{"n_layer": 12, "d_model": 512, "n_head": 4, "n_kv_head": 4, "head_dim": 128, "d_mlp": 1344, "vocab_size": 37867, "activation": "geglu", "norm": "rmsnorm", "norm_place": "pre", "norm_eps": 1e-05, "positions": "rope", "rope_base": 10000.0, "rope_fraction": 1.0, "qk_norm": false, "attn_scale": 0.0884, "bias": "none", "tie_embeddings": true, "parallel_block": false, "init": "normal", "init_std_qkv": 0.0355, "init_std_o": 0.0, "init_std_up": 0.0355, "init_std_down": 0.0, "optimizer": "adamw", "lr": 0.00122, "beta1": 0.9, "beta2": 0.99, "weight_decay": 0.11, "lr_head": 0.00754, "grad_clip": 0.5, "warmup_steps": 383, "schedule": "wsd", "decay_fraction": 0.693, "decay_shape": "linear", "final_lr_fraction": 0.0, "batch_tokens": 131072, "seq_len": 384, "doc_mask": true, "train_tokens": 1026000000, "steps": 7828, "dataset": "wikipedia_en"}
Each number is 128 + 24 x the weight over its row's rms, rounded and kept within 0 to 255. Layers, rows and columns count from 0. Numbers have three digits each. The size before them is the row's rms in percent of the matrix's.

# layer 8 MLP down (transposed), 1344x512, rms 0.0616, rows 477-495, columns 256-511
097:110113136147110137142099150140138123107116137086108127094108173109131112139153082135110111159099109138134116145098162145177132136161116120099143142132133120120114110139101092103143124122117114140134151102120165119122144113141103113093120150109077097128105131173122163095121112103127162131152164078139111122105130109158105153099131125084096166103121160166124128151095125172142148119076120105129125134116115140156161128167139111122082128137140168099141113136118126142097112142117104124110147140125129156109128109121075117168153143135114141146129145123101123159133120140136116137111157144095130117089078124145152179124121092119065093135111085135144141115070067138108111159102151121113092137148128110086139091085099122126133126119117161093134146122146097129092084113157155
093:162112140173128117109142135116153120115116102128090088106164121138124116167101141097096093097126094114107125150124174154085130151125164124120131133120157139124100189077139124105120116147143123115122098138105145144132118100113104131163117162144106136181135141110172141132101129091131136130132075111123140141122140196136125169122165146120129134148120132133117119141118142134114108123153154112124142153159113129154128111166109142128138130114157147182159143152123190133116124144163124133110133139175111143095102112098119149140139076069129127136140177174143124156143103146106079124179135142102133120167127094141149107141102101116188121082156095107114162134125157143118138153105108125170128139148099128123113156155119122139126128107123100118126086108125189086130138127109116
101:191101112151133152127123152148133103164141071092070135125104148115098112095150113108121132084136082125092141128098165184152146099142089128141114100096142099108116141138105105132134097132127136105128126157119179168133149135151137105147145091148113110114118088144130081125127117130104114104179101127185121150127129133179143114114122158101152129161156122165139084142139124163115083112132112128100096108144162142131110101082157147125140134133104115111127135117102113132127123139124108155116169140135130115138097092117162145119137094086157114094139142083093112125113160148132148168119148136153117175145143143130081130106144111140112110119129114123126111126123161105122130138098144121104137129144154123147159116122170087123110173118153103159171131071147131147104130105156116
093:061102150153141093145149130162148121132123142134113134113104161140161167070169079134161117119131107136176116120143099166125127125173119116146138175122130097141171128141155109120080131142111104160137159132104162145133158131108101166147164100166141112112121076133141123130151098159109105110129128128144130137132146134147166100161066124176118119149115133106148163138117111129159117143149141123161132111129112123114117103078106122159141115113145127106143125082133120093128109127105148107142142128158069111115135165134163105115117127117111160137121156078173135143113118162119129104146103105151117108144104119118116121104108147086124149156125115103175142125139078137112094098175139119126111130123163120086137119133133162115116142155130103117147115113101119118110094112117151
106:121117136102151142129151137152196113131116098079135104122121082131144112065131096138116155153120124113142157144139124149122150150163140059131090136121155123161151083122109117130100127149123111108138128126134159099134097115098153120123129126154167151140105169107097123124120128145093143141126137133135114090083187134117175135132093112145143104115085140098146129165131113130114134090091137125115140150156099158147075125117130129120151131095140140156128148107200148102114138092097152138117169128121095144152137137165145148138094098116109143115112092128121145137120099147089146126086111125113126124134127126132186160153143134168115135138164127067097161139087162167154126116117145165108164134117130103144153105081117106116116155164172092097127140188107130160106165090141119
107:202154153130136154108110150138125096152128130144103155127113150123123097139126088161126174115137146116127124133132115148121116145142117151124136131124144149117195132122144122116145148121083131115151115125074146137151074150153145137138144148136119154130148165132109130130119099144100120127125125128128123133069082124157130138101098093164120147121147128153185107141172119105181132224135099060138142113140109122168160107122120115151160092085115141131097123073098137146138117112126139106147147153124128147131167140134095120118093146183139116125120125110121126159127093133143148129093104122139119157108101137112167141129162105122142136146126122073151162179166092089098110122162126178119119103125135150103158118067106132145121144140161094210153087115127118096115073120115153
094:058130112130126146171158128095151141098125126091160139107094115126110121164106140152166100156119145098146105166145135114134174146129142123135123127095123110126136141101117132087090104102126123144140091168132101124151148195108092127110129172144089124130094125110131112148139149133104154142146108146130101176179107159149105106104107101129123129111162131145117100110163164096123113118121133149123128134163111126098097140123176163151153143162147125185127151114126164119091133115157103120092135145122147136116128105131099088099125136106121160140162135092149134128140099130168137157106155150145151147140154130087168103070210128104127116112156096108141134128105108152133092153128138160156128086160082172125152141160127148156153157111142120128124113136137150138128087094150125
102:142089166168136094138132141196115099064162131152137075168118125133096145113112114154070128135141143141106142081110087086118132083118132122100109106127141086145149130114136164169153103157156123123115108099135104091096121163112137094135180130123175126090143130089124148142129136132115149098152147129105116163125134106139142142110139118127107097177112166131123140157131120125137164132145138093162115075139168117088152117152129087119119091133131146110108124120135111121105140125127152144122135164160113102102091130129109132142108117139136113111129123150139087115118112121126113111164156105101142096149148108138129129133121150134106121141163101132100111132176099095135103119172097117156142104145137133147108123130160133097132101143100170134138115152135101128138129138120119
107:140149140101173136115106135107083158088134125122174178165136102113120097150167126117132139108124156137115179181156101120131083153170114135143117137130119109136154158112115128170169125147134116149138140135111125116131163130103148132142123103103156125113132126130092096147149114126134140171109119083135146089110156124159131123155100123150139142144110128126144186090127102081099099155096144139121108108083101138106142134157092108153126122108156068120062140136122053176151128126125122144124149119137109095149085134170110128085126142106124122153126111098100141109073145145138097123135096096168137108140110143110164147064183108157137138117123119125138116137094122070139146153152117126104130116162132139128141139180107162131164107163129160102127138162150166134092098122130133
102:189122140127144112140132149109148119133124109124140112153118097110135160117119159139160181163159162146146123135119115120117119103095123134094143121138120082110111145127169104130112158116135191109119142179114129097150168164159127122114138122113193157147159176129141099100105108144180130100110124134117121082125103177147101141100142133154135107184116137112133116127145191106141153131105102119110092081154135143122149158103131142130160133134117139098128150071133127121159144129132109086137135130149107119190137128158103139117149129177128141100123124127137152127155142131153128127127106128158100179154143118107143162144147140145154151117125175123111088092122067104123180127160087151115155125099128103143135123084133158100136121145154144126140146090123104126133154185140098
095:098160098125112126115107124135139198135139143124104112087141184146111095088181099153109143160159120135086113182209150116138157108126102114147096120119062141101124135123140111142124139189113166150172135142108147143134104123110141141143127159120149115114117106123111141106143125199127111144135102126168160109119130133130094134118130165154155155129123132112132134134115132136137120103119125107121122127121102164132147096110140170093151114138124101165116135102095119135104140091145121119143113134150118083211132089124193158156112106143126126141129123080111145145101112132115148135122135149128135120174137137161116133143117131105155096093153112108116120149127111137127150118145068154109168153121104119062124108079115094151130187125108098160124106146128128098116144115116109
095:128174159169137133159168137140111128102145139114084138140077104098135127082092085122087083107119147125140164112142106131133128074143133143130143124137161143115183112146115134139162108148153152155110136166104138130151105123103087130117117125169141167166149131095078130092145131156094126142137146140138110165107103151122118123108143110130126092117134129117117101094187133142127119128142082147111133149171066133100102094129148119165156107132126164152135135121150126124109158151142104131159167079168116080117125129128121170124097136105132124165161153129151102089143108101130127116113096128157141132105133140124127111156118099088147075106144114128130163127132136142100118118145080125121170093130094134152124112147086111111111151101136109149120198108175094138141120148173124
096:146111087117102068102132089135106145140125121163114100104099153073122148110133072117107127174144140124141144119139165145143121131132106135092146094112150130139094149124129103144133143132127097125067151082167104129116129154128145115126136144132117139119148120143150109134083129123160120177100119126138147111136115154164071148128177142180137132170139160150134080104105108127165117132175111114114136136078141147094158127153142097115135129090122158133129115148136160115114136130132081083131120124103128128105108148137106170144114123124147118155115129189110114153115178114165121135138145158162138120106125161106117111128122118146116131119139172148116084110101126092156151114093121099118118162165116148082131163154112132152140151120100135096094112174126118094123132130150095
093:068081204151114114130143168126138081128122176120152115100130177097128098154087129113102097134132116157140132135132112124131129156148136154100136147102102123136154121138097140155155127141079132064113122127121125121133133182127126103129139147122084140186113130089160166146124120078127112092108090166136113098081162163142141151162150145157128170141090108112138121114134126142105154130153150116147158118150091177181124088167100136101102133131166137108170109153154112103149098153119170112161116150118123103161079124132134114157118115120155126122110166188131097181119180116141115119108181152102149089137144143132119102121147125137125140138149100147116065171175104139099128095127134138173116083127148147127093078162128137130080122144104084151133148162140107176144098141123151
104:093128151129131144101094158084109174145116113140164146156158126144122167131150134074136140106154128184141125161085092134098149164117152168142150128121114142134153123164093138118134125134145110129110124151090141092137155190113162098120172108114137118121126183103132124112063137121132182071118128115165125120095132165119137086142168125140186121139133127122158146132158109102126124166129152112090116137140113130183141131131105148136145138148161141169106143132115120128144119107144129110124093163152146109130148142146129134099092155125079143107134107158105097111145141145139134162158110132123135115136088162135158172151150117114094143147123172118112107094102110111142136176161132145105114164091135142149094128096162136160144119134135137135107163103141135131176131093125126
104:135124138144134125144126171104150121094160131141119131150154115094143159130126130137137119096132106114114108157105102158142148107147143156120165121164167132134134080127126116160130167155120119121174105092130151125102099134108133156124107141150086134129148124118115135128145093137145139133101137135139140077101174120108140148151101122168111151103166109093124165163170116139130095157118157062124100162132143097148099120123091103112131119135164158126077145104136158118124096131093170116139128144112164125150105125116176134124165101162130080135117129115151133125098145157110132093142115132140135106147113155092165165175129137173130157108153138134152165111095113107085120147144163127118151118149114107079133199098120131112174140162125113111135108133124116131143174110158124
100:160128096104135121130134161132118147101157133097111168116120192143096161120115099106092125112157137160154126150146077108148161104123134102132136119084143145098139153116180106159165095099113146150104113081151168105101146138145107124146076110136098106150143119144174142114114117125110099078129163141149138126175079156123059123110105114102132123131144135138126105151114137125147115106119122155131136124126132141125141184140131147151091109143096139155134156132132145129123151114111152137149143120172151132123140103162171115171169111071155112130113135096143118141102097104135157143139110109125117114123159118146113102130128098107091124129143123102118128141167122138112116138187109117082094115125110120090124115128125115123122076121155160107118080106117153128124128096170142
103:126122128127113178125116154157131086136129125128105157148124138055104107154132126097130123164090115128122097159094139128133151159113112107113082106110146150078112117122127147095121151151066103170113152072110143124087108140130099082104120159142128118085148122155147125112137100130116073145128130122131127135101138078144104117130112106142123145114144130146136151107125153129131136115156166114124128123114132105159127145111119136119133127095155129115116092118143094167117133109112110119119099133136092141094089143139155149162103124152083103074177145149155099153145126141141118140110138137171090105152127104150091104189152148138100113144107127089118155134123115136137147153091127154118128094168158137109139146142105113150171135165107133141150142116117141086117110093118102
099:124117120127109187146124156117104130170132111166136111150090110122130079123121129120161105124111149115146188092137133111120132129136139160122124131134125151139109134148133176146101119146149105149132172117100126104093134095136142146148148113162153128150138118152105139142168145128123113144146098135114126138156137109120116172124114118126095120127143135133131190086155132174093096172155143133138153113166106116089162167138110102123119162133093125098121118150132165076149129143136118127111142134122124111163079102102130132159177183096141125163130101122131099130098155129126124111152124120141161167130200127145142123153121152146137150129116121163092116113133096141098176104083053076176154133134156150139122118120126141137152114170131148111139149151121131098118130155096102
# layer 8 MLP gate, 1344x512, rms 0.0656, rows 478-495, columns 256-511
093:147144142145142149108134102116142153171143169156146109173135120120138084117088132115145155161123147185130132103076175141132134098099139130105119086085161117139116167090157111118113131146084151098133095142149144105123117116111138174140123098155075118117126120117155128140133147104090172155110135137130137150068140127169173124092109105112151131108168122116141163154117155134138113146097128111132147135154130102125100126125125142104122134126136117131139151143124101127145123176130116153150104100154141117115137147126101139104112121095157128166139096126074153189137154130143126115150192122090086130145126187172131132112163115130161136152094132102110155119115105142119149162106148138126093113092085119115139138125152088122149127114134119135081118095107147133133136127121062
106:144102107161130104144120134167092157126170129130105088162145135161117107146121144108138159147097132147129093125121169125104153125151121135133142094123149124138126112145103156149109167148102162150124101130146149134136110172112101133118108102141142140110092092096144141161141156141139133147172133123108140091124098142117135138149086124124154148115101128149130113134137141138131136120060100145084143127141150168117139141135107128166122082127153133119101170142093154103142136158168143116118123118140137137125164166100169140062096108086109139120134150113166122136145098080135119121123138126105083120205127093137116123081084157105139136147132157154136132163117146143148154108137104150150123131125132123149120187145146128147134109166108135165113068129146113141180124077130138
095:109091100104177088120140130158138124107133175147130149110155109094147144106140135112164118134164143114112148129131136169128185153135138129137143156180184162115118160136111138088150163139100092123104118144099098137152152105126132115120103147102117117140167113108140114097093168171136169150123112162072124148167118161074141107145119132162120133149135142130163139154141135124136146121117083098161094142148140143138099121152121118113173124120145137161159128136156149094139129137174146131165144111127083180129149160099124150104104089107145127116124135122124130146104106146149164156150122121137136106142083129122129132129126140132167121138142112166113128130118130171123202128140170154109135170125171192156144118152108092157173117148139122086145174137130140120121155094181154
104:169138101130125126112118111106102093112143143094095170133128103106088135142123115102085112124134082126172145105125134166082133171190134095111124150099119117141142126110147114147124117149130115123160130155139123176128115146138104125107122136162140119149150105157130158124148155173135131118106127145121128131154070092133110077121185135128122135183148175148122108137109116134113126100143188101163134105105144148147126103134128122095108075155157132116123132162066105174138076147107131129105114094125150143175125151130126122110153163105112142167161129113109118113122093115100131109151109152093125130184133107123130087114110122142145106115111144187119087123109110161126164088097168127123111136132127155131126152092122145112132105139087064110125125128115134177135125121104110
105:110123095133169139111108131114106099129061090110148038143081147122081152129103176110106112100174123124138132095180130087137121113108154188150116133132081100128173167145160146174108115177158155085123115051139143122114116104149093125101128132157139135119078099113128159102126115135134108166119154131099125085133106111145142123073112134093137143139172131146178105118122101144139131109134135120117114139121109171131115111111108129094114116151129142117103148101155154124120136159129158127171092103136141090155155154149101136131134131168111160152138133106134151119114144114185094158089107120127094110159155123104114073103141139157135130161105156127084149144117163130110133103113100154092168139117119115152144153117125112130113119135144130146153116103137144124101098096142109
098:127122103153124117105121146155105119104142132151119142172127198123135141088160124144084129124143158115166111072081147100150116149137089157083144110154082172116183114142160141142101119114154131138139118120186123102079153102161083118058099143119115120147142114118132128140119118136117133124107151103152145110154151138127124134136146122146163163143123087132104098106140078158141169116122156118154119105135132128117132152131122157130153101106127077078153127132097082140099132143115088102155093119105134109124110120152130119116120128142153108166148088111159137146133125186114136124149110088135105163144130171114086131142125162131190175114107123094100128156130177070131109104112111098153143124127103114136131113104098135145086085162127124167133131099101131114124097156126158
098:116112162132125075157135121098086145116150164100160128101136125131136124151139139134106114140204128126161154110137158155085156117102116145132179117096102121137149109132121145091145080140130119120148132092104151122107145131097161095094141127132168107138155147113064166127085173073140128118172136141158105140122160101171120081136137087139137128102164140151165127117110145151123162153117119129107118129112164139091176132153069124140086132176151135169122103131137109122162124148103130148144166137155103108145134131150128097127110120149106069129141125146120137128109141177100086110095109093114165138099111085130143123157145111125133147171119122144113156153142104124102128130136138134143117144128134156068111122110100096111171097135165128148108115122138141140142144134127161
102:131121141141145102082153146173151145139143144125109139137127117149103124125122162112104110158135107135143128118079136123117149135128109107186157106128120086111139122126158108136107141098148114114114116078138177092178121178144115101123121133123143142147163117133133110131138108152130128110089112160151098105118123148118166132112145131127156138106130134158132136126127148166125145105120095157069127124133133170103121187151137139134096107136180128148115154099129125172112151175115112076156122170134093125133108165132150141127073091158150151128139135135139078130103111156135110118138105109110129138110138125154110096133140144145098136114071116087110116118118126123117119120083098117107081137127112106133148127072181096152131118145159118140092117103148104107130149154100088
104:159128106146126097121151143139113178121153077119143104149112158111103150113119148155130105106130137173101175133144125135125137137148126117151129101139116107136108115147083133120133156147127116174130136149132130140101124125101138118124176135120176155113134074124180119111157156109114141119129130114083136148154104111168117152128159132141137139127144138111117119168112131125162103120162070157103128129117147135113146160132098164128138132119098114110112082163119120165144148162117132136135073088151103146123155153164092142118107103139124082139096108095093093107150141149104116103123171102129087122107153134144134111130055173118116113149189099119111132106137141129163136091150113121092143130124141190145142128095124160108144103175112137146132130120160103151114123111099125
096:125127060143124111108137106131119126162107139168139093064154176116144092116135126097106092147167118115114106130085074135074151151146130128116147102131140146125112114165128125120125112132083149125161150145111140118112109116121083088147155152071137116103151113157150113119136117138153131153115171149155123092149148133166143121116108146119178125144118115090128148130111129142069142137099118153142125086122153125109133169147098118139120172125130130114156130137099126132086134181135122119162118169156138133128113102167149144117213121097094128138151107135093136128156095106100145092122122154144133133183164103144152106136120169177139107109148102154163071137128126132136128112120100155133167127154114128107101140102132116119133120125126179145152125111112124125166162127088122
098:131145122147130116147129142116106108132109108158177104108110144132144131145166114163127168116186117133094114172113158153106143140112127109151139153114112114099115125151163136099063162132123144135057127118157104140158134094142129100167151184117149141139147112142137111121088137114157110142135096129155164075132137107101144103098144095157098109115172140115113156087164092110182093103118161151097114137103154112121134143122127120049153140081130064160120114129107111123109184164146108172097149109141146128129134114121123123122138059140104117111118143125137133120156121108143094124145118117127096105168100173125162128099118090148138121119118103128133090125123143110129136130114127150133139110080108149144118117109118130102097123172116070107115068194110152139143151109141152
096:143131107162145130099137072139107121111134108114114110114150120109119088131096094114113143094117096131149137160118169124121139110129114163146096106099110119179114133123092133123135112129119146169119121133156097144126143132139147133119118116131128153135163098121128105114097150159125130169087154138070141100134141117172116136136166072103163122201125151142117096105148148145091117114151129131135148116152136124139097122149138149134125134093103122138140151124132139096127147074172139155096119102156124145170104102131148158070122097127135161083174104142129114121130139152122135183101093118126126098120098101163098086133146165163186137106088109116116112123131127122139115112127108101122104129106128143169125149109163090124101158139119127080141137144064129144073142101150088
094:140113132159109164105063146167144113134121104125185126120134173120133097117090137157112091152131102117142102128131148104130123101159168081109136169107137086160135150116138153112150075145136157118131126141143157142123147154118139109159139148130127147114128077106158141120101124154138098132084164170106112091109143101115143162153084124151157166143124160155098118137148123094121138108110170120123096132129126115152154109114104112107109154148145146098159117147122132127141122092088111100180081115178088130153116108138107115119150111130119163123139111119136083134118162153098114067104143121151128111139159122129132101085170142141125088176115142160119118172107172125103156101126134127138140115142092138176141100158095124129122127132091137140120108135109131154122124127108149
102:156121107121139139093147131104098094132140165135159109124074117109172145126144150124146101138171161129111156101101134152110142140069152123121122121149137156094149105119128134067136148175098118148137091119116155105110128151100131115117144111160147125132072168125131125125157145149138118098152134108140094102127138144175126102098140140143146149103176121142153114120165140142098124116107125141113094160130093183099138104106125130127104128141169138122138136111143111135150129147147181138114139144116104134186114148138086092127135129162146141114114149128153073156166136119127148114109142108159126155140170114118129106147156157183150122143119154118137108121149125116121154111095114174098106079121141114162121129124125156139105114152123154171094151109140141147075104115123157
103:133126121116092140137101120120087142118128151135135093103130117118099145155128136163133120168200131142145117109164118131114116129084120127211110143141110126158142155136147118098126108151147159150160164118114164123097074126133151133099141126136143081130138133093113125169125136154115143127142144164096158152112173118180149165124105142099115157126094140107142141126109135116142126089125145153174150091125089145145158118112121136159184136141124136134137110127112156134114109150115111124125144120078093155117106156182083114079129139073124128117162143143132111142131161108158059153115126157175180139137128129111115129136128113180146087126091170169093095112153144159119147111183163128129148124092093129154133108146128130107138093127166097122168118078145148125134103112107149
102:130104116104140120137118123152137133128120115101157144139121137081171110098137135087099137154140117125088080155130125115149126109154138072132099138098154121155157161118105129146129178138120131182101121084119156153091104116157108145115128145182157083125175123117118132114109150170097111129133148153175143101152113159134100103123103127116105090135146121143121101151144133146129151102113123131146107102125106165122106109097111150113116091114128131132124121104110125124194128100113123116151142108154170124110158123135126131109090102118102123132121147132141094129146121129120097115120153120148127146143107125103127095111137068116124121133138116148141103147105150115130103104146092142108099142128131153116086119134089113093139098126151097099133126156178137109129094107122133
103:143102178125138116126129120173093123111154111126100104151146158143089125141131112136157124140128106098084092117155149139079136143129168123101148089139104138123125124127129092137141077156105143123138135119144162134125112149141135159150114141145113153119094120158137134132117132118121129123116128127132126152120141154156071098109136128070128154133115130182124116172108111174111149097159151153111126080145130130151122122119119128119088139180128110109125126181115111055140075127133164126118150171148129153086140157134151149142110115079136132147167172117126123097087146133145113126135107118109167181146185130165112128138110108134179102130109166158144106145118155104135118126107137086139124114106095135116116138073154165097110118128102117100154099104155111147107061081125199
102:137147148106183086149117121125131115126083120137131146127128122126146119109123191104161161138145150114105087166134111132156139089094136122093120119133133154161105088114156165123133149104094138075124126118125120128108128080138146118116117135090109100171110155134127142138132151130180093137090107124136140104116129154161130095134113107107118128132088127134093115177134149126130118098096119170150152135111127110155122094133124190126151096185088081151055174151127125118141147135134145117173137142117145114137154148113132123091131099141167159122171168113167086140145098152140155127112152115106142108117102085125136123147097081158102130109171136141110126148166148112166133104124158117107141165121169116098113142109095108110113130095150142111138121096128087112135125091157161
# layer 8 MLP up, 1344x512, rms 0.0695, rows 478-495, columns 256-511
089:108121130091153164104127113130090099141108132149162144137108142128168128115098107134153091133134079097147123139112130125133114105104083120147100104156131172135210114174133105091118102086137114112135105147120112096125129137161135131086122146118159119141157138164095082158140138147102114138147133091143114151075141110143063054146120156128105108158129097137130108097085133157112168157110078128129113132142160143123139117170142085091167135107112099137137129141114065135144161139126091103142153145088149133123098112116158148121086118140101096090145144123093128096151121104153108142152135139129173146105140143116116160186198132149140122132120101129104105114134098097158121102103102138126109116150091122121138139111121156100117134140175132130147138151128102167165137121135153
097:090116128105160102110104120102104147101104113112088146134123109152100151173114137100129134128105161098088116138122141126174115135114126152104109138130114137174141123163138097110124098143158107170112089118142105135125127112154183143158142145159132136149158185119119118122118160128111152136155113083112125145135150143126084132132139084119139125121151116098114104144086156098110195101125156169140142152106205127115142153166126155105122122101164117151099140104137136133158150078136177143118176148144108141105166121112123130159104126149128116152130138117129148109152137093150122137144073106111111137111113124123127147161103119107172158117153140137100133144139186100112094121073109139100089133138144115121073117134126141090143135109124105149089139199125145136163118139114133
089:154097142200084169128132093113123149139146161133148130166128091105135116180092139108128121132127140164103152147113157085131107122088179154129131104144151150095158122144160137148141151114168132144107109138106073130099123117128140121160106118143160121109123130071165140156148139125160119110145136147095122117160117174118104179126123086131134143080130126131118096173150142126110132115102126121083121119155133143135089140169108143108089110133096138118165119155141138127150090104164103163073101170102149147152133121136148141072168110121134109153131112123150135164174117113140111142098153117092119116146155144103103135170189157124142121088112139092140141124114148106123138167117162131169109130176145102149152117110127173143140122097151117102138134136111135126130155127109139
106:132115128109104157132138114113164100113132148072139138110145162121148096150177125113101149091149154149111145157116139118099114160158163102116139103165162137122146094109199118130131104125104111166137144167154168133158095123116112110084114169111130122164132147128159089149159136124141117090055105118125113137129167120119110160131127144146107096145135169118198112148110084147123125119089137149144121107146133185140103178100132087139060140097140193113111078124115136143133126115111166135097163132127119115141113113099134135134121173089111098140126103128111172122132097117118125134131113157080117130167094112111134096142115107106109112123136112152144113146097130137163153106154162102109144121127121116087143145092113177148152138085121130109146119125173117118157119093168147
106:130112101119144130105098133140130137130151112103112156119139118107084115149146132115102117156139122181116102085139112150096119130116141114135129161129081115124120105124150129137108135133104144105150148112195138099153126141082097089113106085139100132154128121144088106142119183135116108120162168144100140152145101155157154167126113169110134125132130150100123156138136130135123133112120112093137139093160115125151133128157135120131133142145150098130117092153131133116113159127127115090115150114161128104123100167129162175151168097160154116144126133130139129156118105182138140141110126150117123146168073102124061166158095142171105122108138146181146145089121124142111103118109103127115124133120106106130194153126138083114118136145092091112104155148111148124151140155107144
102:113099121159146137158098118170116154131089175177145175135121179121160095073129109146118148132136159141127107120116142147124129128094175102094164144141080160101133136109148169131127120138084152129091151122113064170109140098069114145122101131154108146133114136144158130176127139138089126105159152118181100100129141066140131152132103153155151146152107133156121132120145112125115149146119096106145151095121118105121131135123120127119134115089100132119150134114080105136152128117074089111136112136133127161146061150129128155108125146130111122107137109142130108125100145143098159176127167112154109129131118166132149136161129125146131127126111159134133142172150103123111104124137169115131124113090139124142141105140135135139138148128100115145128133128127114146111111119171139
101:128153110145161131149092107108132131178124156118100128087173142136163137186133126112124117113121101143124153167170150145096123109092158129128120116142112125125117150137090153158143112103114142166132142160140155118137103149114172139132139153111153075150159095133157146112137099122130106176167134138152147086180135156145128187100144129121121114134119115150121149131112102135111139156121163149093172155160100172131121139187116113144107104132144161094158144157111118137132131140122152125087135117121129152159125137128161140149166156156111117163132102112105142171134112156161107123099133129108115152114169106110115115146107142124140117060113162143114143123125115147089133138109174141132122086150086122172113094111150102158128140095100139175141130086056133130149092073105101
108:125086079144121118149132156158105150132079121073195131128108134149076113150143113099114130128161104121135124127143101166138109155132122117174115151138099152146133103157143161122119123117087173121109142158105148152121143146140128132134151090149144140140138128106110138133150135126098147116125144116115159167143113091176117104115122149110117153204119141131140158129119110135128110131112155080161126114114114108113128158152107099150113143121141116138140144120102152108139136144161142110138112110101157117124189150166122143183150100120130111144122095105100171072108158114107179136128133109136131136157122117144092122127118137097135081127131189105141095096149180109120134165141140134100121124092155154106133129131101138073134142111128136086111117129081094147152147132184140
109:126143106160140130130149131175153138129115123124112099130112145138123113128158133112138142130096119146093106123160150084149130101094123141131142075139178127074131076165150140162137091075129119170119173160110145117101145119156100095104085097116149115124092135129120103099127144201147107164151124146128146113122146151134129149159115100101133158132105151131141131157155092137115165123092155124135152110152150096122127127173119138134134156132069151084120123134136135175139173134135099121108118126137158108146103049118161112145120102071131139099095089163114146133133165131078130139148105127127159138105092103107103148129147118175096147135086120139128138116098152106158076162123122171151135125115117106144139127149138140104143129137145166170126130110133135114126118120176126
093:148095134125187090137141115164101138162114123129138154104129124108147084151095123130157111093175146144130136150097101144102130103118124138130095143129160100161087093127152123104104142110085085125101109115134111112103110093139144084143117139142098123118132153144178158140122116104111156128116122133148121118137137177107155083121126094153127145125133161128126150190112111156103133129129117124113139166123146102141105106136183133122147109109123173139179099149134124132156147141134104173121126149114157162110101121129123134149134088099196128113108132169100113131151105124149083122147142092114128119181128162140133122105136130126125137131145132150180149138129140161144130116109152089129119122164141147147117111116106143132131171175119152125079142116082154149138113113145137
094:132136115090107120128061115079140140162110164169178155124124130171107098153151128133147161143124130153123089141154128159113139080117133116090092133154143149167108120100116144132125129111070188115119072127135127129149145135157156128119117147086108100153095106128142120189084081110135132130121122159113154094164118146147125100120149130113128127123110113151109142123135119123168100133134186108137108096109161123122147117126122095156131145132134112123115103128129158135097104124112126149152133163161160161101124142140096135126107135127141099169131112115185108141154107118100102107147155128128172123138154160117129135167139121146170145145147138136061132148134078137141112143107183130165131125139126064124145143126176116141167122108144121114156114117088141126122143107146166
095:087128154136154131101109149067144184092142130124139106089137068187134152160140115143131115147099113162156115147110105124130087133109118127140152162127133136113127087131107128087149141147142103158117108115159128180151137122116169130159139146092119096128123135131151132146146133156067120115129153102133131094118132144148131106131103127136095114099099113103093130129127125152107105147128167119142134133110130112150110135115112112098162134127116152100118122086119124095159116190154126148103187170103091114075148128093180105110157111175109162137127117101164096154120128138127122129091121142174065081127155153166152129135131158157157096155121133104151118112179110152111129160150139098120144141121150090113084149116121126089099084140133128184109135157128119137096137116126141
097:133149118078143130115162144074148146117118173134136128105147102136121152118114122128112138089140154133104123163192161123112167143138118123157124104104162128163121145111131081118124135117157131180096103139100114175102138135100138145127156119190096133135140109083095149113124127115142125134133135123146109108167099163107144143149122145074158125110086117152141083184120104161102126135160123107172102117082146143094156147136144125144139141125130132121117127105146128162131151088165130159106138134109091117115132122144108135134158138086086149118174094126105162125142100115173142129147083124121122166099156136123069154152074121125116113104136148122109118099147154094127088138150068139113097139108109129140160148118144120131112145135082128114100147135134164111134111120106043
105:148134115101127070140108137138159132141128150100112136117113105145126144113164142135133123073118082113117156124139140134132094099140138123117118104131110147102078087137132115140101104129116099127142109109144127140147140091182112146120163110114103116120115142148123166168113128128100121134102135105164110119108150132118143119099147101149115154134108083124168115127128057125104149096111124092145207150160123089145145145116140131092130121116122132105154133103112061119127156137093096149077131151147107141089121117132117082119119105123145078110150142108177148132117132131117130124185174089108128149138165131114104120113140127122123118163081088087089100098130127120155124111114139124130138106174179102089114084138081160166138091133130101072126107130127120102159136094114136
104:085146126149108139130121144136134114144151101160115136164141119140183109178146149158138112127117151126114138127157129109126150125119124100154136103154084140101143121139090130135111148142122119149071107136150157126150131108126163125126086119143140152119189078128099174099132090101139100137130132073123117160133132100104175101133135144061153149101096101093120108056118108123139164120163120164068174134104091123105095120138136111128153145110084148120129099115124142117138116127097146124141109114132129144136113092119103117126106110148142143156090129136131139148151122130118138105141126132107154111126090143146142160125143141173148153171147156181120099152122177090114133117107103101147121115171147113172078163119139124158185156137134124125093141150152141150158080129110181
100:108158122128108104129150118129095141125127115156093128180088181105101141096088105156136086137111136067125129167145139146132116112108132151119088151101155109102118111132128111179105142148132126087123110136112154052070121091097107150097117124096129139138175106174112121123174169082093108111123113160143100136122113103130213124145094151132145116114119117157159124125118123101101149129139126158065104113121091140136106134080144119163112083112146146108177108153124121097153165156095126136134122135123117165069086084174133133097117132128119101155130145156084112171108115125089108109169139110132120124141147138100150110087137141142145106124133107130106111153124130108175103093128171146151132122159096132161118114129118155105173143127067126114146122125124113131125173187132163
104:102142146111142124102145098113151120135114087122107116143108138137087111120172108126104138107144103118128085139148122115101124145146130145135123123119124108105126121110124121125105151130105133129158156196126112114120082102104102178113133139145105142161123130115144151143153100126099150148137078103132146129139127114127101107122118119104152146155117136144138107148147132134142098133113129112146186096121192129114145088121174116144093148156104171128161110138166109100140089099126151108134112121195166152127151139114140150140119131114134131114133179134117120129131161119101126162128075115070090143175112117135135125156106136120127141127114120129104143171141130103168155103109088149121140137132092157106115138121103116117131171121089126139159179170114113136104096098171115
104:128138128119123130148126148100128126116133136120174120147099132126123139094171161157076113127143158101129116097124106131174149089156100179138074145137091120108168143110134098145127097158153129140122158117147136135140144114115116096133137138122112104161133178104139136115108150140140140131160136135107132142130115112091144114161128113095127074123112173116129106129160148096107125128169114106124100116097181132081124129117165104154151144146107113146113124134115119117112122155121140117107104121122157176141105159142143187130114097127138104205151150110176098168143149130137149151140161119125161123131116124092152141139113136096115110143129117095125121153097100102112172143151146137108169145128128102134121145132102107144141164105126104146130095153121108131128095095127110